{"num_hidden_layers": 10, "head_dim": 64, "vocab_size": 4096, "norm_place": "pre", "qk_norm": true, "attn_scale": 0.125, "parallel_block": false, "init_std_o": 0.0048, "optimizer": "muon_variant", "warmup_steps": 100, "schedule": "wsd", "batch_tokens": [16384, 32768, 65536]}
Each number is 128 + 24 x the weight over its row's rms, rounded and kept within 0 to 255. Layers, rows and columns count from 0. Numbers have three digits each. The size before them is the row's rms in percent of the matrix's.

# up: layer 5 MLP up, 1216x448, rms 0.204, rows 1045-1084, columns 0-111
# down: layer 5 MLP down (transposed), 1216x448, rms 0.116, rows 1045-1084, columns 0-111
# gate: layer 5 MLP gate, 1216x448, rms 0.195, rows 1046-1085, columns 0-111
up1045 099:136119130120108137138102109131102145086118135127171157154147122137160131097110128148132125121143130127139119141100105118160122121154106155142135134098119127073081129116136142097158142152167123090155125118186113078181134136110162170128178108098116136142132133131140164152105133130161157094101061135110093141131081144103100097066103131112
down1045 100:110124141132097107132153125130147108138160128170091146129114108121133127117135119097164138136154107080141138149130161138109175146126145106161118123159148086142110102113115135124121157162152112095124134112120093136102172111131174107112117149157116162128131133158149106148100146168129107178150088135083129118137117137147141129134121129129
gate1046 102:163125114095131134101136157125055125079161104150104126086127064105121133122172123108115101128150137109090129124128151102139169132113090106128167090162124102113125078131163111132112145180160097134144126097086093142109151165128113125117171151145122129110123162111120098141124137142157091165079141103121135078098133138114118121137192114135
up1046 101:152159146140127154119125163124122105140140161138105123117097087123145113142097149092113139115122150145100130087114102122115141115155132172125170096122110128147085157150149171119119099138135145102139149125052147164136148126148126117129156088122123179140104120135132098133131074153171113168119103116128127093106173128157136119138130133123
down1046 102:126135100139152144123145133166114140128080148112099131114122122153105112134126137120156143087137150091150133116126128110119137088157123126119136138114124137080136105117133098095088137135105130133121092098128081163113152114076058127117125137151089124118147152092101118105193140113118148153120173139106154097130125094089130161137105066138
gate1047 099:065150105117139102158104111112140174114122138139102117114114089130167149183160109110143157131142131133148120139115134125187106148176163121171130152105149154145145118120106160120124138157142095114150102053156143140092119118150125115105131127100125182124100122144123129125092118114119151139138109170122159144149147103145132149150162169120
up1047 098:143122140126140133124114093157122107113167130137139119106148144135164111097149086129107102142131156077098050157171122134155108141149172117125129127155135120102142158163062108132125151148099117110086126089141114130098119105104133095092148100159119157144160088130115098128105111153111144155151136116101127123106120151111162175131102093120
down1047 103:102109100105102116121133131082152128102131152117161126108137105146155136147141134117122166152122072143128135136089121143134088143101116117123155122143128114113115144058110192179105133136158087154108083155138109133162075123094157150141124140136123116097140155122120119092163138164102117121125130154093136132144103111121145155147133106087
gate1048 105:103197117164130139142129170119099147080134121160120135110156133152137114100134107142120163140128114108159162095133118143112157138127123124157099134140103169112148137114117100130126157155120076112124135150136125122187096110117143105118130118118129128151122149134121115159149152122173125175131140136154152140102166134158127125155132142128
up1048 101:117136098089131155146129120134135146136118119154099155127127116088146105105159145110104123146099145143120087147115116133142094151136131128141146159096144128147116111128095135120164136129098155123097105136125158097145094132107134123145128122122145143123135143098103116093174185101137095100161096146127089109092166127130082121128115146125
down1048 102:151074147122121157197149128140137121152081144132147155090111111108128110147115132119136125131103123129167122149138089164129112125168148121122115148152137187090090136111123155141139136129130170145119090120095123175136193161123111139109102164120151130135141099141102110100102093160113092135150120133137099062127105136144152125153141145143
gate1049 103:142123132146114125166108123137148091162165117128131117102118118143117153128180150144138132151103121118176118066150087152126122170104123076111078107098163093087102170149154112117124171129134122107126120146110143105091159087119117138152136120162137126091104124134121130109142110180147133132123133136116164149154140173146136133148156153157
up1049 102:133133090165130154156143086132121160085161166142096122140115117136120117106134078141155164145133136127136188139174102115099133100088105120175089135153138145152138180140117151158124147126123126146147135113101128124102156082159147125097096142122142159115078127119124110108113110121092159141124134118143139099094131111126112123140119148096
down1049 102:134140087172143174099101131142105142141148123137131167147150142139113154123110135140140153157124082130156128098120101092146124101116128129157141113131140149132154158136123107143113133150160135112100101125110145153122165132155089124165116113148105151112136108145145158082121152145129128121112097110153130147141105138118101146133123105108
gate1050 097:121119129143124172124138167122185148114129093180122155087107121125136137082150123097108167155120130121125113111129093105142125116148141160158123115127159162141204117146105120138115097105087118138107127107137097128090161084134152129142147122169129141103172144125114155113120097104135125128130083111139122128125158175103107155102153129115
up1050 098:143115159132155143130145111126130140123148146094120150153181160116077135153122112166099185147137134128094117152163132152156119134121139119133168142122091118133152117131117125150116124129097151100111190113139077125114087108097139098158113113102127134137120148151123114146153118148160151087143160115137171141127103137085099123104146090121
down1050 097:145115148122141135177129103134117096138121155112137146134182157138125148160107134141123143104115155130136097113114126142109183106156147151118094117105132106117125131120167190138167123115137140122143159087143177125132082162114100093144136113126086116120150114088121121124129131164096126125106139153093127141153118114151107107138068166134
gate1051 096:122160097103122120141148143165115163169128130136110090177091098127126143103075096094127116117103088124139110156106123103100139126163131095173138145130153113111098133140137129155104105094147091094159115162121106092142092175152107106104102112119140131093087141162130124123139136086113139100103088106145110110095141099115140192120100140157
up1051 094:155174112182150163197139151154093131107115099122099154145159106166124129108095097146117115093099131161128109163133151103141106081153149131111158162112122159130127161141131159163120151138146128139159106128129126083111141127104119118117130127146158165124103117138143132097156127087126099107108132143132090113047093107141164121139150167162
down1051 096:154174148132139161129129161157145131189111094147123133077177106132151083112136122077128132096122130138151098088152140118133118099130115154149143119111142161134080140104100137139119155167127121125104161107095124112111169144185098128168084148107103126126103111138072108132131174113096114093134094105169123089136114134118161125090124133149
gate1052 104:080135131119098101106115141091165147125127118081087145165133132149085086146144124088096174176149141124113171133116124134134135129143154139135114110114121128106084159154134142108081125107128134118155171078123136147137077116096093142131145131152154109099108075128155155153137080156116106145128102118146151119098086109129106107164145127141
up1052 104:169152126164129139061068124123122111116091136167134169127096114097149115188148135147126124166114096129130150132150128167138160154135167104093136157150137125086150087140177118108113122097123107128145136117094148116171151129133128094137099140142127098134146107126109092175159155138092117134112164143127197107125102108133110114112137124178
down1052 103:175144164096111152106148125127123093144147117106165148126168086147108156141160187058129132121091152163158139101127118121122117111139108114117146115150135147125173154125140145173143127147108123122119154149083060144150096092152165096111142147110103085175104136106117158144103125121184131121112141141130101068132118114085108123144130133110
gate1053 102:132121135135139134158183130164140126061101096120108127116145177141111098138067095085110080170158152120083110149130127122160114134114114159123139135112098127193110148120133180077130151124101133113110133133117126144120224098110124120138113103121121104150144138089097177132095101103188123149108134107083186104140145119167140124147129142113
up1053 106:153153074101163108136117123148133132148121138088136129131137172114094117148130141069131181111128131130100102141165080136151112120110154127127104150107145100040092155122123169125134111164088156092096143145100114102147109141105148126118123161119116122131116092128108141123123141119162162124112108091084157158149141170095134178108171182131
down1053 107:136122120109151106098105150136109129090125146120129120101137167132124091132103101166107121119130092174110126150176130173141125137115182111191129128096107142129132147113174138109124137100114128119131133160101152114116160123112162117101135052132111101113112129092094168162112140115121125133130099152115144188125095073116064126149097117146
gate1054 097:120144134118155126092097108154092153155097134129127153149125108105139140145149117133121180145090160120145150152114082125147127121150118102132136131138095179142151164149110133152114092121135101129154123117167168158132139159135135111161104140140097108126134131125105113109117102159164130130116180159169125145131104154143123146082136161138
up1054 095:120102137130093126153186125062097179160097167116141149111136124124116099083116106114096137089151139162122134113120102083114157129166129171126113145096084139063088137100118133100151126097151087100115095147127118153144122147110160107133138119118147093139103136106141116124172122163147089138160148113077130094124150118128104130121114160159
down1054 097:107126147127109162122114171116150109125121131128094157155118152103122155083089123075120138143122150140163147100147138139108180128141106103132149115147079142157123153174137129107125123134087148099130159104092198135124112127118141158129123101162104118131133156102126130112137100117119186126134151130134149109125104105074143114119109137119
gate1055 104:147115121116092102121142106164136104126131114175135160148131138111112117120117105094113108122149118103144090129157095161157098073138128106111150074170076112117121126137116122127145132139132073138096104132089088124139112132110070106148135112154119139136141120148119149117149146151180122162116146140090159112156121098093123123110145132154
up1055 103:093106149154174081136109129151090121162117179151156133086166103113142106124100118114133149143124112111133119119113129118111114165126101109095140088124113131128145108121115067180142092117124130109090142170090148129177133128135124130094102065169125110137148128131107152125112126113157105152110112154159150140089111114129155107141109152131
down1055 103:092120116127161144096112094101141121120100126114145136123154108130131159123127166096140112064150162150138141146115133167107135143126153128095127134151116111138100101131079103141080115104169105159138128144126159141157121160107162083100110119102150095145117125107150127167120125109127092082154145144096114166101116118154150087150097133121
gate1056 098:115134119152132113133103137111125137137121098119118122154121146104128113128124128111139114114143124160085122110153121109144146123125102125155133131125144135144139112098110153134122131126136115147162132106146130113130141068073155103183120110111139126141092144111112104154144109144111152088078124130151130115111111121130118144132107138160
up1056 101:150125149152127110090163117130136118128111131142166140128141172140082095100124139122163117129145126114090114088117114133124166143132161137108108108123113160178094158136164143116146140149136096083149110163133153101129120112215087105157113150140161112093105135161166113165104122142170144112130076105121105139140125112090114114153136081117
down1056 101:138143134149153168144159130103145163126129111086148073103079114167154123145096122128107139125096106124124118121084161108097106160112138109091157129164140119161147142071138107111111136121087121078107148100139138116129134125180123104173149109151100079076098125139137107085110069096081138114137096139105115152092160119129121131125145118091
gate1057 089:137106145088143122114174116113149119144147120150152080120041079148177124121072166142112124144132139114138129156107116119107123154170092132112131129166088144127118147113127113119159138112140118140175143129153141132118086137139110143134118135122104124090113123159147108122128127139133129135132164114149139097135131114147137126154166107117
up1057 094:118091084102145146116146172164157140141128119130119109161171137149135111143137095081125112084116117134095103102123148136132125109136123126113116093092121098117115139097165129117103119190104135175121109136088145100121128141112129102135151107125133138095114100103147145106169172106123095163125130131141125134087135118135130097158148118170
down1057 096:123116128156128184116137080118122135182177122101104139119137129131156130121109153151083141151068129083123134112124135150116126136147124104146120130100135112110165144160106147096076113118083102132106151134080119171139098140111091111111129099140116095099167132123098162099109101092140083117117164143161147149138130117149136112141141094141
gate1058 106:119108148132138117131133106154147057133183098142071142121134120167112132144176094131116139138122135115156129101120142181133136135078139125121160116144178139099135159150164094130133127140115148128149107136098137099162125097107171136115108130171096145133132153149108126093117124132127104130105100122098120162098122096127114163144119165132
up1058 111:138114124148101139130101152113095121142146119127130108116122141131142132162161128131126144130150161156155152113109118090126137126129131133163099107147177163174159116119129119139111154112114095110112156127146122180163107134157111110124106131104146127168098120208110112171143120145133133158127129114119151166127126126100107136112120121114
down1058 104:118146136183149095157106129134149145165160122088096116137144080137095145134139104172137121168156152162145117109163122140149104076177125131140124110065152138135165169117152146149113171076139119132143131127123158125121130152131136117141092132129134128119140145121136162117146113114131144114124130138118074125194086102073143137147117123112
gate1059 098:103155116132109126092114118105116072120122107163138109127130128101138131141130125114141156098157114149136113110124128119142109138131093107148181110093098158156145150145133117119101075146101134138157156105100155109143082093150093098127157177127077147137130148134128152108093150112141166106138137126148152156178139087114136146124099105100
up1059 097:095119115128176086131155128121139128155135134180131081157067149102130140100125131131127136130152151113097097150140079151110124121140147143155126122127143103107134156154105119147145130158104163161109144120130139139122131102111132170132154143135117104130112078078132102133084121147078127175154112146127077154142141134087158118158126086116
down1059 098:132138130120097142101152170168150170095149154102116128124156151123134149135121157096101116147114156121157137185118100144113110151125157109096125124131088113111150130103150110117192102163113119137138172128105087141093078117123146136114117142124154135118125111117130107141098077123120169125172138124117139109140136083099144133168181122106
gate1060 100:108070129128090134117115129131117091134108122106097123130133110147115140154183149157098129118083122078085116148089175134156122133099142155106140131145112141117103132119111097170102116086125161149099090096144140106121125109149139154132178106121109129167127097136115123109103139167148131126142133134134110153092111156158095103141117131123
up1060 095:149149155121118134097134104133127132110181138104118085118130109144075126091123134149149104129122181125154174148103137113130087098115176117128099109108148115114107103121109107099113128176128094115124166160166124147103119152063141110135118109147125188109089137114170132127126127084151129116154114116121155148151128169117140112131170083096
down1060 095:131097152161149090107163106106124161113149127139152099136098122162158134070132129144147112119160137107128154170174095105107144116144148149087151124142132117131163138164100140105135101196116095128146149159133109135147107134122110106182151132110152133094132155132119134101150133135137116110148099141150156121165137116106155127130149129132
gate1061 099:148117133108122150109145172117121124121126131114121145122186146131103084138142133112196161138165160135140138139149132160140108106088103147148165075100159091153135117113127126111115138081107145149113175140132161128158138143087116118092181132136123147111115112122113096107171144114112152110134155154131155123125158114071141130135085154170
up1061 099:128131137137129151132132124186144152121144150117177115146138123127110118145160131127102086073131154138168089129092136083128127123104155155162119106119118122115127107125149146133142137156120103133123153115121141090115102134148157175131122173102113116087126157084103068145144119125111135135122142139164125126119144113121113132135136118179
down1061 100:138133152162144172123133109133140123166164107107138099133133129152140139140107156074095094134176177132146118166137151102146155096103131117156104097142156119114103099104161096091121130110116119128164181121173100149123143118134067110131130162139155124155127133126090098121135097125129106165126196126113100124087134121122169140096150127172
gate1062 102:134122104117136165141166141117130149156089121115129114132108131085117158112090122143116124121117151119146168141172148145120127144143182154118139154096110146144144103123123136110138125130115128116158109116160119119166102135115142129106120141099145085107115142141135097145117154176119093153143134157152128096094115109127125098123158115168
up1062 098:106095096159121091084155127113098107092165161077124109145131158138139093105120107141168094130105070139126158087152099112133095149144114104114120140189165091141142171131133113085069117108145159172128166143087109148140137122142131138180156151178128112117123107107101103092132148097127139130147123158081124126140129149099155127160126142150
down1062 101:169166104113129149126084114147149145148115135150127166148149144125147122172141147096104105097131114138160121125102073113159101174133060080082110103145132153137130175157163147108081116099053102122131148165120097131093171177106120098134116161126148139128124170101081116120102107144153153101121109136136082126129144119129151149137120157132
gate1063 103:090128122127153130132109117131114156091148112144163162158110121150138157081086123139117124133142106159097148146115146173138179154146173148116141171123150128172102135137093136166145108125094094112140117167126142120164114117081147102131140120138124090138137134124123146071084083159116155122139097144129130122154154114154113158128122118158
up1063 101:139121166127119119094123109115116126123133126130095073172176086163107164128094109114111132101091113133097070164147087161185104168171128107176142175144145121122153126090127141153100071106095160085083110074093124131067143144117126110103162137156125160156109148118099179180130078147140178089142162110114131141114135140128152102162129140121
down1063 100:117153099152163147090139148127131124111136088150102141124115153140119091101126130112149106116161147114091144142184147189082111111168123113082144111148168167099121167099118099167111108147080153131141119118120087130136148108123123182116119127137162140120141121092129131155113117154109120114191117116097141131139115140101107136155102114128
gate1064 106:131144126134135135100120100136109096131166150111150105142125161176147124123157148117147107121099134129128182095139141099099134092147103109118108122156135093124153130115117102170127129112150152164133112118126083167132104158134138128085114120134149161086128092158145097125149179166136111104147087137141146141137116132088168144128145141142
up1064 102:133108103082162104165113139126118144127132098108148125114140139124117123098140131148131081149093110152097074114159157126127162153093111116114096111119088131115118150096161124160130142125111106126172105154134125130106129141138144111119096143124131089171083145110138121120158130123149135116128137153112074131134137167140113184126186153156
down1064 101:097109123134082165124112091097140119140132115143133082118123145141147107144140190110130103164110122160120140126121100143111129119120099096129115113174155136107113145128089075140112128130142099099137124130121100161133125116115102139138131164127106162093140155125146114107174149116149130114119136175086112116128164145133172110105158088038
gate1065 103:166148126152176134174098136150129101117121129129136113131124124172123168125136168145150081111105182103134124145159088157142136075144139077072150095113154102126143145091143092113141095109143149119101143136169117094103111139128105096118162127118119119178141156146147154132154145177172120128189127155117092121151098147111096094148111112175
up1065 100:138096087125117157141160123125136148109136146150078150147131154171151136133141103125092151136128121134064101150097160168140122118106100110128093126115136129139136147170146089136096153144137176110149141090147122152103089127108172136105126079103126137151129127121151134127112119106139126155177148137130127143085144129135107163128116129137
down1065 101:127141129109092141100136139088153132084145144089112133140122153143103148124049136144110063122132126129093143133123123180096125135096120164106128167118100167129151127125141157134127104125196129114104098154127150106139140117138136084094144114117145157128135093136101130106113122127161107110075116097138156131107168113095137146129145126142
gate1066 098:155075119147141157124139171128152140151169174126120086125131106122078137110075121136150131158086136115142155108081139152146142112177162125099190111120160127114111123107128122166133122142177118099161166164113125128113123105144136088142133131126132149130128154149145127130119131102104118124109144129190156104110126134111079103165102183164
up1066 095:129147113113172115164159131119105132149129126150121142144125155143151125113082164110130109096113133125092153145121081121098163102139146142135144083127119101113105138121149101101123108127131149126129120188112171119156145113104108152083132124143070124120123145113142091137112139071157135112124148171118116088111124134165179146097155112121
down1066 098:132142083120083123131086145134143147091107157174137130088099172121071131135096148160117104130119117087117116085148115120139127111192110169116114136141151089145160146121109125110091098108151154128085112091144110115133116140171090121138120164133081098147114101139160135165129148128137128136122120112161109062094088134137153136122139127163
gate1067 093:149152081123149143108125150142124134153130151146097121127090109143155160180140123165133161155119110108117109086165148114103115132132126148141167140181113065152118111138131139102085090117113123146155151131151125087138102102116121104150089141100099136145150128107109102081138093110164118148079110086116166188139136121145158109121162124160
up1067 095:139138155171094145076137153105133096108105111157127121155118120119130134135109087176166158165136117098106110084111165131129166153101144135165125122168114122122079137121135123120115129126067137099117157153143149103137107138143078174079121133132086106127144112133132082145119092123163126110100099104120118129143180111151116110119156119111
down1067 094:146111149131144115123162160113126078093116142152106134154134141121144108147094101156103145139140112172108162142115175158079094152104127132143145108122110119151120107114104111157135106124133134125135191142128134144136152129145128097113088075114096102162135108142105087138098129121143123150121118106147176136167116114067119128126122133149
gate1068 100:142123102131098143069077122137132134144158133108149144088117118093107105129118118135124100110135102097153145069142117159091076120149090115129111145100153119101088134145085102147159107118106125144086123106097173155116095108166128132104098099091180147094116127173154124096105142103164137156153119102107151087165148081113160112155119124087
up1068 105:159156115149162131127161129109112149133140121096133104102152144132141138129124125128137073104122115165100103128145168125120105125113127113153161147125104121111108143143103129097111109171136116106121122142131108158135141119072096139098139156118149115149112143141142112124146137103164140104138119122103120109149147091124130107148196121074
down1068 100:110139145146083108108157116120144151107151132131151167121111116131120122138110132101113126119108145124139078161119112122086099154164110139134142124135122111173129096132113126146124134095141127137129216089128111122148144144114135124133119145123112118142125129199142119143100150134138111139145128131127126138132085134168145130144124130131
gate1069 102:191145084156130116144156088147119131128129112140103147147131103121151126114146148102107173131158129134126121126139124176105141144141143139124138133118173149136191119132148115143125122121144099147165114123134144161155133170107165123217150165106135117127094157157102131118142134129102153139153093138121118142129111177145137059153083143126
up1069 106:139104156133194095112170148113126123118133126161068147116131136173140118121119130148149126084127123138104150172086110136084163110106082143108151106096131124102100160139164137165125148140082142183109111135142118129148109182149143166160143120134105132132142104126139144156160131117152138145121138136125141144071178160121138159147107149121
down1069 102:144114105143079115134077116153128130091107114144157093109170065094153132160141113117137145096163123144099153151118130153108141111115117169178110111150152107116119144137113154112163155146154116165137117096150139116140101121124136116122088147093094143122146104150139150134121115124109133134154169117141127096069121101129161126150138126084
gate1070 100:108107108164145109139103110158146120090168120122115157133134114113147185119165094156165135134120152117129097092169131097133128111147095122163127149100120148125151124133131129135096113144083136133112108143080103127140107133122158172130134127142148104126135106123100080143120138111146133132140121155172136160086138142155163164143107131124
up1070 101:088166116096141118124160124102157152124136153130123109128153149114123084150097123145136107121092147168113181132086114109131158172126148153141096112107104159138145162071141161102102098110132162090119130153104102098089113161117118167134149140136100102092126132157098139187137118136093103146110121181132140058110147129135093100130129134124
down1070 098:153105186146097117146109158112113116121114164142136125149158125133124103151103157125129135137149138158164166160128102145126154117139129136138105140152130140153111107112126173056128117121152130121107157155157124166133114125119124105154097134149135137137129095077132194123140126121105122130100102199128161106119133131140097129091161136119
gate1071 090:087186127141104127126134091098175115124109128117146095160133121167151144132164148151119092149141084114139090147134156102081154106137167155154118114130150160136111096126119139123142136133128118134112145171143087105138159148123117159166123107130129137094151124104142109135153084127110109157151137077096110113112105154099137094112104106137
up1071 098:116102142097133102127102104101141162177128124146124125149134124149151142174149161119078168136116161137121132162094153112134129108154138122127130134148101093091122089136111137124116114100133114074115131121158109133127113124176099153137129156081118101111140126131139125166135153103127115124142117114094122129129140143132144103116113114100
down1071 096:169145123147096129202139138098152124089153136083162095131122161130119154147145149119131120151139127135142131155130156085140141154153108129145125108169120132144108133113096144101126154097174149151082155116136076151135141157091153126161142130145133120132133113112118163148112098115119150138149128136116127137128113149128130169132122139145
gate1072 090:118127135170117063122126121157139149131140153114091196141117139151131102145141145104143139124127113144118126128130115160135188108102159174130111101130116170138158111148150100142144087143112151139126147125102149159155095121150124154146055111129077125158143123113138085162103108115174104113103124177127096120109149090125147160161139159120
up1072 092:142130152150089140133130126150113102118135143157075157121150099108112105165175116105124164153132124114169146130135120131097210135098118157113127122127115128132118096125135150155133091104092146145105144119097112161169109140173141157148082120113065137159159113121101175133141089120143138118111208170134098159082150157110171131118125112127
down1072 088:113134127130112127175168137117116113131113106165165137125105119149115097112180097117145136147093128157128165128142136121089129124129108106129114165168114130138114056118098145185114167105154143113112140101115080149135165118128184097108108130128090080116148125120105163130134148089183161119158143169146106134133152135140137139084165102128
gate1073 098:087146153130085112126164103125158140133148102120148127147131137180145131102148139140114181091133149111116121093162104100114082121110130108093058131106104090153140159122135133125155116139133134096147187130120113174140113145113107120100144108120130140088125147148098130159128112143126125141113096102107085100126146099120121107124105148112
up1073 098:128092099106091114089112117111082155136123155124133126117091132096132110177119130093141119139097134074128114129100157167144156154103165072174156105158111121138143105135127148120101164128112079139134091114162118130147100073164163103077134144134136129123142109167111106133132111138122146113129167157141152146081173083154123131161135113132
down1073 098:145141119120137078114143107138138167092102161161119151149110130121092145131104110112145127135142112105116126100159143142157140123132157146126155130155144106150120100145106114093096140146079126147145070134153162135134094113124119098127097134138125151155111140136141144112150097129111120133141156131102126103154145104156145122119121122134
gate1074 098:134120125138058099148131102095150146162120120113120147140169135134104147162132143117151127095111150141120098103089090116126106089125127125139127129153153135100128120167151138087115115115145152138115124153105155124177103165100116070141107109152126140142126117128138088146103123128151115025127137104114109131172177134136108093122135143185
up1074 097:182129122130154147113139125116139115104115135132155116168126140095127125139158151144133093107092161138134115119123163107144115174144114115135092177172148154102118091101110126133107136127094098182125128146101151155116186102148135161133102112098157106135121109140155109126174095147101170114106095160124114169138112135116113106119136115128
down1074 100:140106158132130141152137103125136127112135100143126143157119104128159136074092114140097131148165164126156163111144135132121154137181139142134079092133116156085120087122137095102114121135132130160106120144108147171128178114118105094119139156175144130107107122122175107158104083142102103089085168143103138122133092111151087106170104134098
gate1075 094:099102140140123158162140102101114126112144112115163148124120161136099113117188095118097070131174154108140112153142111121104085123107110152100154160147137161134087124112165134167117099113112168090152072136126137097119150124123157141088174130131105136142139117113127124152143184135120127109147168180110076133112174128157122148108126135130
up1075 098:095185104138130143126101108133068103135140115156144168131103122135121133145122099146111154077088120134152116144094158099116165142142122143127101162143154161132146142108138099137152164132098121102176112075120116138100191101116153164131137130124131117092129160130117160152098110099149095120129126094126132139158064138149090154118096119123
down1075 100:078130109160124147144151128136129113085123145142140113107088155122157135140152147123130112109122156116150117123142140093143100094154162086087168108121146140135138152113148134134082112137131138113091089109137132133134144072126085122139114152136110100158160162164187161110156158106063116113129134142108139117075179134109164139117138103143
gate1076 107:112162124153165130093087121101117137094117123176084128114140104135151183141138119088108152169121100138131145104151125142113128127134133108134113114132124140076089143121141061154111120130141118165118110143106139192082125148121104166149122133140125153137115169165095159148129120166147114125120128144110149122132151079160134159137118132165
up1076 105:126120121136114135127101108122114150145126169118095083113134127118139102149083135111123139138109130145117109156138158119111158129135128142147131098135092139169091126111135158099112107112123139123127134134119094147145115120142130124138132165112126077107099155141120145139118153131128149138139129105169125133111121138162119141127146078144
down1076 108:099122101121134116074117121105122150118093131125159173145163148122128178123081154152130093122137143128135100176101105099153129152113131103143127109130145130157135102117089135124129121099151110133125132125096136122118085146112140154105127161157085116136153123090110106135106146127126122113043133093152130157122104100104103100111120134132
gate1077 098:096170154154136161145118126136144109099180080137156103126170118097128135126117155141140109114145149160080183105139136129088131164094175127106110180129148130120134161135117124122136145141114133089121133129120161113160122160194148081108125148123154139122115099108117059119142147106115097142167144103077160110132157097135118089137147149119
up1077 099:115134137140088141150115165111106131112114169180151045124119156077110082052122133114172083084144116130133144118076148108118095121168106163144150133125150104106097103086110129142117176123107125101100131154100115114136102113134068123110142140085131162118110160136158122107104125134121093108134084132098092137123153115142134105180105112139
down1077 100:158138124108143136102107116132128076112103117127132187125183113128101132115133138100152097123150170130083125184143117148144117138097139110129136153138133123149101164137134145150144119097121127149133098104123140157212133127121087081110119103135105148114129124167101147156141159081152114158114117140082113136128102140129126140114092109134
gate1078 099:142138126115104124121142150183135134083141155130178104115150119125146078126129130140167096130149157151114117112109123082107128101140118106111083136129118132178153145103120097125093134124122107145214110127097134130169109121114124163130128129132091103114080158150098113145138100123110136119096080131135140119136151144128132215109125119091
up1078 100:107171144114118133118131135144175123117095120175128110107127156132130098127134137110159137153098118097096093106137157183151112162084108146139173133118095129116122169126122107174129074159142178126142097129137148114170124159108126126147068138150173101136149139122165153129128119184149125129136140165116153118136113150132161098097147109149
down1078 100:094114132153119126127171109119102152161135104138163121139138131168106118151116164146128086105100118115140131161151159075104114144128118131118098142121147143164113096100095120159137124134107139111156152112146154119131161163106142102136122151118120121115158127162063120083117132129098126149141103101130095121115121169135095104153089096120
gate1079 100:074124109147142146117127124113131110099091153125111106106104115111131139136114125146131128100098121124087121167109096102159157116100133130127129170099115104147157096135083143098142117115107121138137164097128166116092133180099120110104131117110156126122121137156098103149156107131113118115139164102116147102113188132107136118127114147140
up1079 101:051139104152145139084111101134136097126096089122158145122124134115147138136104089098139134131093146119076080095120107177115135133132177116151131178123108141150134165086103123104106144152120127125132151136123152137146145134130142135117107156102123140132147102150136113130132101082128125124159143093119124095124125103069163132124102150114
down1079 100:150110158101142125140149141134136129172133117132141120141121124156091127114177094094136132141126169098147119161130142132141094106145157164142125099127116136104160172096123123106089152108111172171104121133119105139118095105169130122145150151122126126072123134125154132112126109158094126153083101115110112098156122164129098171161139162121
gate1080 102:140138159119111114137104130138110112135154114154160102152111170112126163151158137153084141107090122108107113134147167164125127156105107089088135165118173103124154138092140130128128180092138116125125126152145131102132152138154127123161096159147146137142120155141151119175143075138119097135142134119130128132138137130106095100104145147155
up1080 098:132108118074100134128132118097102095131105150135165120114157173086098091156141126111118124150120131134146082129122119124116125101125164114098127141114083112151142143097149129140114128130128131157166079150183135182142123097110138165088153123160102147094084149134127124110109085102108113122100140136134139144113090118145168136136086116132
down1080 104:087095144117117128112110161093140143127134133145143086148145114139129198159124111122125132081107104180118124115095078113124137122103102115137165136145108149133132129143135116098136125138132075101148152139113102130135121132080129114112128142158108102111125127113186143108087155099121123093106113121142139140147077157100142114125120118115
gate1081 101:079120110127183091141062131104192157117132123123159127110119126110153165085101134185126145127116090143074115126136131106197116116178126196152111121135130136116112137169147124072110115129135091090098140157165111139184093140111126091131119120131097126102106112126134134105134107156131144141136146116093157155133139106122138133154137101127
up1081 103:162156144099160130111148112115138150139104110120132141116115149095146122078167118106116090115115150192132123116142137066144082124112135155111119145106160120125131128091098140122107141111134099105102105130153122093081124128157143109115146115128113090103135121078147182113129110151121120137146126146076083116150095094155099149100126135132
down1081 100:152140139096096131157123119131108106110107105121165169164130126104142171139083123137125097106137124178142112118124160086167109113160124160091184131127142075139122068120168137128138100105123139133114127151107099123126125156150137128117130112117118090165128099099143127121109120098133061149128129097158130123152144113142148106124151099169
gate1082 093:120088168111108123101138148110104140108106156112139085129136147170090125118111141113089112102127142118111120131120122143112167153174159113146120151139150139158122155114151123128172188126097150142119145133118116135135175177127095152103114167137136094126166158149129155125093138101131121115123139092121154063113126138136118151118120159126
up1082 093:097087133122152108139119085157143068157116159116101150122150157101148123146068161097126101130121124104123137113140109102078150106110134122147150136095124093177173141157165135101136149103113093134079112117125145133138150108153112153090147156136123143087151140142132143186122140101161133090141089135109115081094124100157129124109178124120
down1082 092:116129113114139120131134155151127102133187136122115127119123125143116144116137145113136149135103122141157140162054098086143116136129113123127133137121082176145108147155126084155152097103185106131116171152111144155133172138133166124162142129102186070093132139152153135108138120094105143139147147147082145127118137125154149131170119146125
gate1083 096:141129123105150087159128087102131138118100111117093119122136132113117155211145128161113162112123105160161113137085112133120150103088138170110156128118129134133090092105096087107113127108121132119142140140169154088126128136106121126126119123139152100152153154126161121171096143106120145138143124172180146143098061124162116158121137146154
up1083 097:130169117092144112145155158146125128133136134128117079108147108173106144114116118103142130114112153128075152096159128131117125138140130165108113155111138098104098124147087137145163154141158076152133110116135100097159112118112128105117097131104144137119081117113113145148161153126126080151122099157118114157158165100141129105127151088094
down1083 099:116104150115138153160152082102123115166138120184138126122118157155107112125116150116145124124121123135104114103151133158125148094121088100153153129139167079175126137108086083129126153146116112144177076109109144108114144141122140123147134111139097107133146172143135109125100135061114103122166118141099116154134104141143101179097114116127
gate1084 102:134138142173131125106098093152117131128146147123101087144156114111130113119100150113183102146185159139129135114167153127075111061119130125122107095144171105196162109116145131127174170138138117139137119086154112136160143117159137155147159137118098103157108114160130140093131151105178135139090131112137125120094135157134121113140121164108
up1084 097:106143105132160070142088130105132140142117126074137108126121150113116101131124146182155100132160168128104099122121145139169137108118135146147141134105136110115088103069130164123152146140126107132138095123137171110126056131144149151090105122130077137082184098145131132141146122117156145148107119130114124125139106146168158123105113169134
down1084 104:161065160123148103149159108081119163139118126123203140130108142112119147117169135109131157139158127107148163136124107136099111123107113121128154119131143139133111092083132119136112162129140111160181114112142103123128151159159146128116085119137135127119143135090148141113124142136095199127108162119178133115082135138112167118128123143108
gate1085 102:125110103141106105120113090136120139115125141094165140133157122127132095109112110109116129154145137163100124125079126154123086145112113162091129133117117106131123092128119101144195168175149129173118137147111172119151087098145139165096120150092105121148165095129126111110115125125150160129151115098126094131096145075117149144169107101099